Part of a small language model's weights: 3 heads of 32, 9.91M parameters.
Each number is 50 + 10 x the weight over its row's rms, rounded and kept within 0 to 99. Layers, rows and columns count from 0. The size before them is the row's rms in percent of the matrix's.

# q: layer 2 attention query, 96x192, rms 0.162, rows 71-95, columns 144-191
# k: layer 2 attention key, 96x192, rms 0.162, rows 71-95, columns 144-191
# v: layer 2 attention value, 96x192, rms 0.169, rows 64-70, columns 144-191
# o: layer 2 attention output (transposed), 96x192, rms 0.159, rows 64-70, columns 144-191
q71 103:52 51 44 42 56 53 65 38 50 58 62 56 57 41 45 51 46 39 55 43 42 45 43 57 49 61 47 70 49 59 42 63 47 47 48 55 50 60 44 59 33 49 38 48 74 46 31 65
k71 098:75 63 47 59 67 59 45 60 51 53 40 33 53 48 56 54 54 43 45 49 53 48 44 50 44 53 54 55 66 53 45 42 69 48 60 63 42 37 65 44 68 47 55 51 46 49 51 43
q72 098:39 42 49 43 57 58 45 65 58 61 69 47 38 65 42 55 43 52 36 58 45 53 52 38 51 48 55 51 44 48 21 47 47 71 59 39 65 43 59 69 48 56 68 57 44 36 51 63
k72 095:42 51 54 52 43 42 42 53 46 58 46 52 56 41 41 48 69 48 37 35 56 46 57 50 35 74 48 40 28 48 51 50 51 59 43 75 61 53 66 37 48 36 53 48 32 50 50 43
q73 102:38 38 69 52 58 51 44 40 39 54 39 46 57 56 39 55 43 43 50 59 47 41 48 40 42 46 49 58 42 66 39 57 40 51 46 44 38 49 54 53 44 44 44 37 42 59 49 42
k73 091:49 50 39 38 66 38 32 70 52 42 73 34 37 43 41 55 45 28 70 51 48 65 36 72 39 41 47 57 48 62 48 42 54 48 56 52 38 49 46 65 45 39 45 42 49 69 41 49
q74 091:73 39 62 48 42 28 42 57 29 54 45 49 49 66 30 67 49 42 52 62 50 65 50 36 43 51 45 57 45 40 48 45 64 38 46 63 58 66 57 52 51 42 34 57 47 56 58 39
k74 103:60 57 51 41 30 54 46 67 58 48 45 51 51 50 57 50 43 52 42 41 48 64 32 66 35 42 63 49 42 70 35 51 23 43 53 51 55 60 39 52 42 44 42 39 65 39 56 58
q75 096:61 35 43 44 54 54 61 71 45 56 50 46 61 47 62 53 42 49 46 56 57 54 48 52 65 56 36 55 72 47 42 42 58 23 53 56 49 47 50 46 58 34 48 53 42 52 50 79
k75 088:45 46 51 51 58 44 41 38 51 52 53 46 40 59 31 59 44 41 63 48 51 64 37 45 45 33 42 61 53 26 65 51 41 57 67 57 52 54 22 65 58 59 54 47 57 61 41 64
q76 094:44 50 43 62 41 34 45 48 50 54 38 51 34 44 49 58 33 57 56 47 72 44 49 59 67 49 41 56 46 47 31 55 58 26 48 57 52 55 38 44 48 64 34 59 59 52 68 35
k76 111:57 30 62 59 45 44 44 52 50 49 52 23 59 55 39 55 38 55 57 47 54 39 32 54 45 30 47 54 34 68 42 61 37 51 45 53 52 55 60 43 52 52 60 31 43 42 65 53
q77 092:37 56 47 49 56 70 44 47 48 59 55 52 49 51 39 49 38 52 30 48 43 55 63 53 50 53 56 43 43 67 43 44 49 45 49 42 54 48 35 43 53 52 56 39 58 48 64 73
k77 088:50 59 49 38 32 46 51 42 46 69 56 46 51 44 47 49 28 48 55 53 62 26 51 62 39 43 45 66 65 47 46 50 43 49 68 39 54 56 37 54 54 43 48 39 44 59 51 38
q78 099:38 44 55 37 30 55 54 53 45 57 51 40 45 49 37 45 43 56 39 50 48 69 47 49 49 36 58 39 81 54 56 26 47 56 57 48 51 67 45 44 45 68 47 49 57 51 58 62
k78 099:54 62 43 58 55 47 53 42 56 52 54 39 53 45 23 56 38 55 54 42 50 61 46 40 52 53 46 54 34 54 57 57 55 58 53 50 58 50 64 51 42 59 22 53 50 61 62 40
q79 091:51 38 58 42 55 40 46 47 39 47 37 34 53 57 62 60 53 60 39 53 68 59 72 40 42 51 46 54 60 61 61 65 54 66 53 35 48 67 35 34 42 48 43 60 44 71 64 53
k79 092:43 39 54 48 46 61 33 47 52 39 51 56 49 46 50 65 36 48 50 49 44 52 48 66 37 59 51 52 37 64 44 62 33 57 62 38 55 44 54 58 40 61 47 43 54 43 47 53
q80 095:23 45 61 59 59 52 59 35 58 51 48 43 53 36 50 49 41 56 61 44 72 24 56 39 60 56 51 55 42 47 37 44 56 44 47 50 46 52 40 46 50 41 59 68 44 59 38 47
k80 093:61 53 40 38 50 44 52 61 49 52 49 39 44 46 43 57 50 46 33 57 36 57 57 53 39 37 44 41 59 48 54 52 46 65 64 41 49 46 44 33 49 53 42 42 51 31 45 73
q81 096:61 48 67 44 51 52 42 68 67 40 45 54 29 48 46 28 45 70 55 33 46 58 36 67 49 52 38 50 54 60 50 37 58 29 48 50 45 56 67 50 52 37 61 43 52 44 43 59
k81 090:52 55 49 61 61 50 51 41 63 41 34 23 56 58 39 48 52 32 42 46 39 57 46 38 43 58 40 46 63 39 54 48 39 57 48 49 35 46 25 40 47 50 56 54 71 45 40 56
q82 098:53 65 55 25 51 43 32 60 56 74 38 31 66 46 60 40 43 34 46 39 53 42 39 70 56 58 54 38 51 50 54 37 51 31 57 53 52 58 41 58 56 55 50 44 49 51 48 64
k82 102:43 49 55 38 51 39 45 48 47 46 56 55 42 62 35 53 26 49 49 50 27 46 40 62 50 31 55 42 62 51 50 61 53 40 55 52 44 50 73 54 55 52 32 58 54 52 65 50
q83 094:38 50 53 54 54 45 59 48 52 54 64 59 56 65 32 32 36 45 37 47 54 50 56 77 39 44 48 48 67 55 35 53 64 73 49 72 55 60 45 48 59 47 75 65 55 45 37 66
k83 095:33 39 31 49 53 50 51 48 55 34 48 60 57 50 49 44 59 52 65 49 29 60 37 43 74 45 51 59 30 41 41 41 42 34 59 54 48 55 53 37 45 47 51 55 24 27 48 50
q84 101:52 52 46 47 46 44 57 63 44 43 35 39 38 41 55 53 41 45 52 64 48 40 50 42 38 55 48 69 52 57 53 66 40 47 49 45 44 46 61 51 51 59 28 52 43 31 66 44
k84 100:36 56 37 50 52 44 36 35 42 46 46 37 39 54 50 56 24 61 54 51 57 32 55 67 32 56 52 49 51 49 53 47 52 43 51 50 58 35 57 39 65 42 53 34 43 79 36 53
q85 097:41 48 77 43 48 54 36 43 51 47 46 66 46 55 41 50 56 39 45 43 52 34 47 65 39 64 48 46 54 60 51 44 44 56 64 58 45 56 28 57 51 33 44 27 44 70 48 44
k85 089:52 42 49 51 52 39 67 59 53 45 31 42 47 48 50 54 64 44 43 40 46 55 56 48 62 42 55 69 47 47 64 59 44 30 38 36 39 58 46 54 47 54 55 56 58 56 50 35
q86 097:33 57 24 53 67 70 66 35 63 52 51 41 39 53 43 45 56 42 69 55 40 52 69 58 46 50 50 52 42 51 52 56 45 62 48 55 48 69 47 47 39 51 72 68 54 32 48 50
k86 096:45 29 50 51 51 29 41 52 40 67 54 50 55 34 54 31 41 54 50 52 54 45 51 55 51 41 38 67 40 50 33 54 39 54 49 54 49 51 32 43 54 45 43 29 45 47 52 56
q87 089:56 31 66 67 46 43 55 38 56 64 59 56 30 62 51 41 54 41 27 59 32 45 52 54 45 56 48 63 33 54 50 51 42 50 42 40 43 37 55 39 35 58 59 52 41 48 52 43
k87 099:50 54 67 66 38 63 49 36 54 52 41 48 66 47 31 36 53 55 55 48 69 73 60 38 39 66 58 52 53 58 55 37 49 39 35 46 42 69 22 65 69 61 13 54 41 43 69 46
q88 105:45 35 69 42 36 47 50 36 49 52 39 45 50 45 50 36 47 58 57 44 50 53 62 54 49 34 50 53 36 56 47 48 40 45 24 54 46 56 48 58 38 42 46 66 51 50 62 48
k88 097:66 55 34 65 54 39 57 46 57 39 58 57 71 51 53 61 52 42 41 48 45 47 52 53 50 54 49 43 49 43 56 65 55 58 59 57 59 60 42 32 53 57 44 34 42 49 27 62
q89 095:58 54 40 51 51 61 54 75 54 56 47 54 57 42 36 53 64 61 56 50 41 28 62 51 47 52 54 45 36 40 51 40 44 58 60 59 43 36 69 53 60 57 31 54 44 37 38 37
k89 091:45 39 38 63 51 52 43 28 65 66 43 64 40 37 48 57 45 65 72 67 60 55 55 40 42 49 67 41 53 39 48 35 57 58 45 39 46 35 52 46 45 46 47 53 48 58 53 53
q90 109:47 39 56 44 49 46 61 51 36 34 49 49 38 45 46 48 53 30 39 43 47 42 50 39 40 51 73 36 38 67 48 40 48 40 51 47 39 60 51 40 67 60 46 57 57 58 57 52
k90 096:47 34 78 65 49 45 47 49 66 46 56 49 53 45 48 36 55 62 56 58 41 47 55 50 36 66 32 72 55 61 63 47 40 51 48 61 56 58 34 62 39 19 46 40 48 58 61 53
q91 107:47 46 49 57 58 51 39 60 48 51 55 53 46 45 44 46 60 49 32 55 49 32 56 60 44 38 43 51 58 43 51 34 53 78 55 46 59 51 48 47 69 57 56 51 37 34 37 53
k91 083:49 52 52 49 39 50 62 57 60 42 52 39 58 51 45 58 61 51 53 50 41 48 56 37 54 54 51 57 44 45 79 66 47 55 55 38 42 43 55 35 54 57 41 42 49 57 48 45
q92 090:54 54 49 40 51 58 37 55 45 41 39 58 32 65 53 60 68 43 49 49 28 52 38 52 50 55 50 55 46 55 67 49 54 63 32 45 51 52 52 68 49 45 53 43 52 37 45 49
k92 101:53 69 50 55 47 66 62 52 48 50 38 51 49 38 61 45 66 54 48 57 53 41 66 28 49 58 43 47 49 30 60 49 52 32 53 54 23 47 66 42 38 60 47 64 59 67 51 36
q93 103:60 36 61 55 52 63 60 40 70 47 35 58 43 50 52 59 36 57 36 47 63 60 59 34 54 56 42 62 53 59 55 50 60 47 38 42 74 47 44 61 66 50 49 53 52 63 50 46
k93 093:47 35 34 58 48 35 39 48 52 56 50 43 54 49 40 58 22 53 55 51 49 52 47 55 46 51 46 35 52 56 35 56 54 52 29 42 74 41 49 51 46 57 49 37 51 40 51 64
q94 099:50 50 44 46 53 44 66 38 52 33 39 40 47 46 50 64 56 44 40 40 42 56 58 44 61 53 64 46 51 50 61 58 46 63 62 48 43 35 55 62 48 47 24 40 42 50 36 54
k94 098:42 63 41 42 51 46 39 40 56 66 63 55 44 48 36 37 43 56 45 42 49 64 44 56 40 37 46 43 31 51 66 55 47 56 35 67 64 55 48 44 45 61 71 63 31 65 56 53
q95 096:43 49 42 52 47 58 37 46 44 43 56 68 57 44 52 28 63 49 40 48 52 27 54 67 48 49 46 49 49 49 51 42 72 57 54 57 43 58 47 49 42 58 60 55 57 44 25 38
k95 109:42 60 60 40 40 39 59 61 46 61 54 57 62 52 68 57 55 45 50 49 44 55 51 51 44 39 51 58 63 58 46 57 57 58 53 52 54 55 37 62 56 63 57 51 53 46 45 51
v64 092:50 40 44 54 52 50 40 45 52 57 64 50 40 51 55 58 29 40 35 56 37 50 37 46 49 48 70 47 48 51 45 63 67 45 56 55 50 53 48 60 64 30 67 54 67 34 44 50
o64 072:50 68 56 43 69 51 38 54 46 38 39 51 56 36 64 35 71 56 59 61 69 57 49 42 64 41 28 43 64 32 49 49 46 45 40 57 54 34 49 33 47 83 68 48 53 44 51 50
v65 096:53 64 70 44 45 36 54 61 54 62 55 60 59 58 54 56 33 65 43 46 54 32 52 41 49 50 47 57 66 48 44 51 45 32 60 49 44 48 54 51 43 40 51 52 44 48 52 30
o65 061:52 51 48 53 51 45 66 44 48 47 47 48 58 60 80 61 52 33 42 26 68 45 52 59 45 46 47 45 46 45 53 39 67 24 48 34 56 60 41 45 49 46 32 35 40 52 60 47
v66 091:48 56 56 59 53 26 50 50 57 55 47 43 70 39 45 53 53 53 53 41 56 56 48 35 62 48 46 42 48 39 37 55 19 41 61 43 64 52 58 45 53 47 45 66 65 42 52 47
o66 060:58 38 29 66 57 43 64 49 67 51 48 53 47 50 61 31 53 41 41 48 41 47 46 37 52 26 52 53 40 60 39 36 53 38 44 53 54 51 49 65 43 45 42 46 54 40 47 54
v67 090:54 59 55 43 61 35 36 36 48 60 46 44 66 48 39 63 44 56 46 49 65 26 48 49 42 50 60 50 59 48 55 75 41 47 44 48 57 61 51 60 42 47 58 44 72 57 36 51
o67 059:45 56 48 47 29 46 58 45 47 55 60 55 43 45 54 44 55 45 62 58 30 64 52 46 45 39 54 52 33 38 39 40 57 53 71 42 50 45 64 59 65 35 75 47 35 46 35 52
v68 096:50 59 53 49 62 28 48 51 54 37 46 51 71 57 62 25 52 48 56 45 45 66 54 60 54 42 37 52 46 54 43 59 59 58 42 52 54 68 49 55 57 29 30 48 41 47 36 67
o68 057:49 31 44 51 67 59 43 49 49 53 54 50 41 45 50 44 49 46 44 45 53 40 56 44 46 53 42 51 54 48 44 57 44 36 51 61 57 60 54 54 44 28 65 40 48 54 58 53
v69 095:63 38 56 45 47 39 39 42 51 56 57 54 56 47 62 83 42 45 64 52 45 44 47 54 45 51 66 55 57 65 45 67 56 55 35 50 45 38 50 47 50 59 50 27 47 56 58 73
o69 082:49 53 49 53 45 47 47 51 75 45 53 56 51 54 36 44 22 42 50 49 53 40 48 41 45 60 42 38 57 27 54 48 44 51 42 67 57 53 33 54 58 36 60 55 45 66 38 50
v70 092:54 55 33 62 73 51 49 35 62 57 63 50 32 50 38 60 44 45 45 40 53 33 51 42 31 63 46 38 39 45 51 46 53 69 34 54 48 57 73 44 51 65 56 59 44 41 67 41
o70 064:59 63 53 49 44 53 54 60 42 39 40 56 55 47 53 52 29 43 43 67 59 61 49 66 59 41 46 48 54 40 49 53 39 36 58 45 65 53 51 47 42 32 40 40 66 57 37 44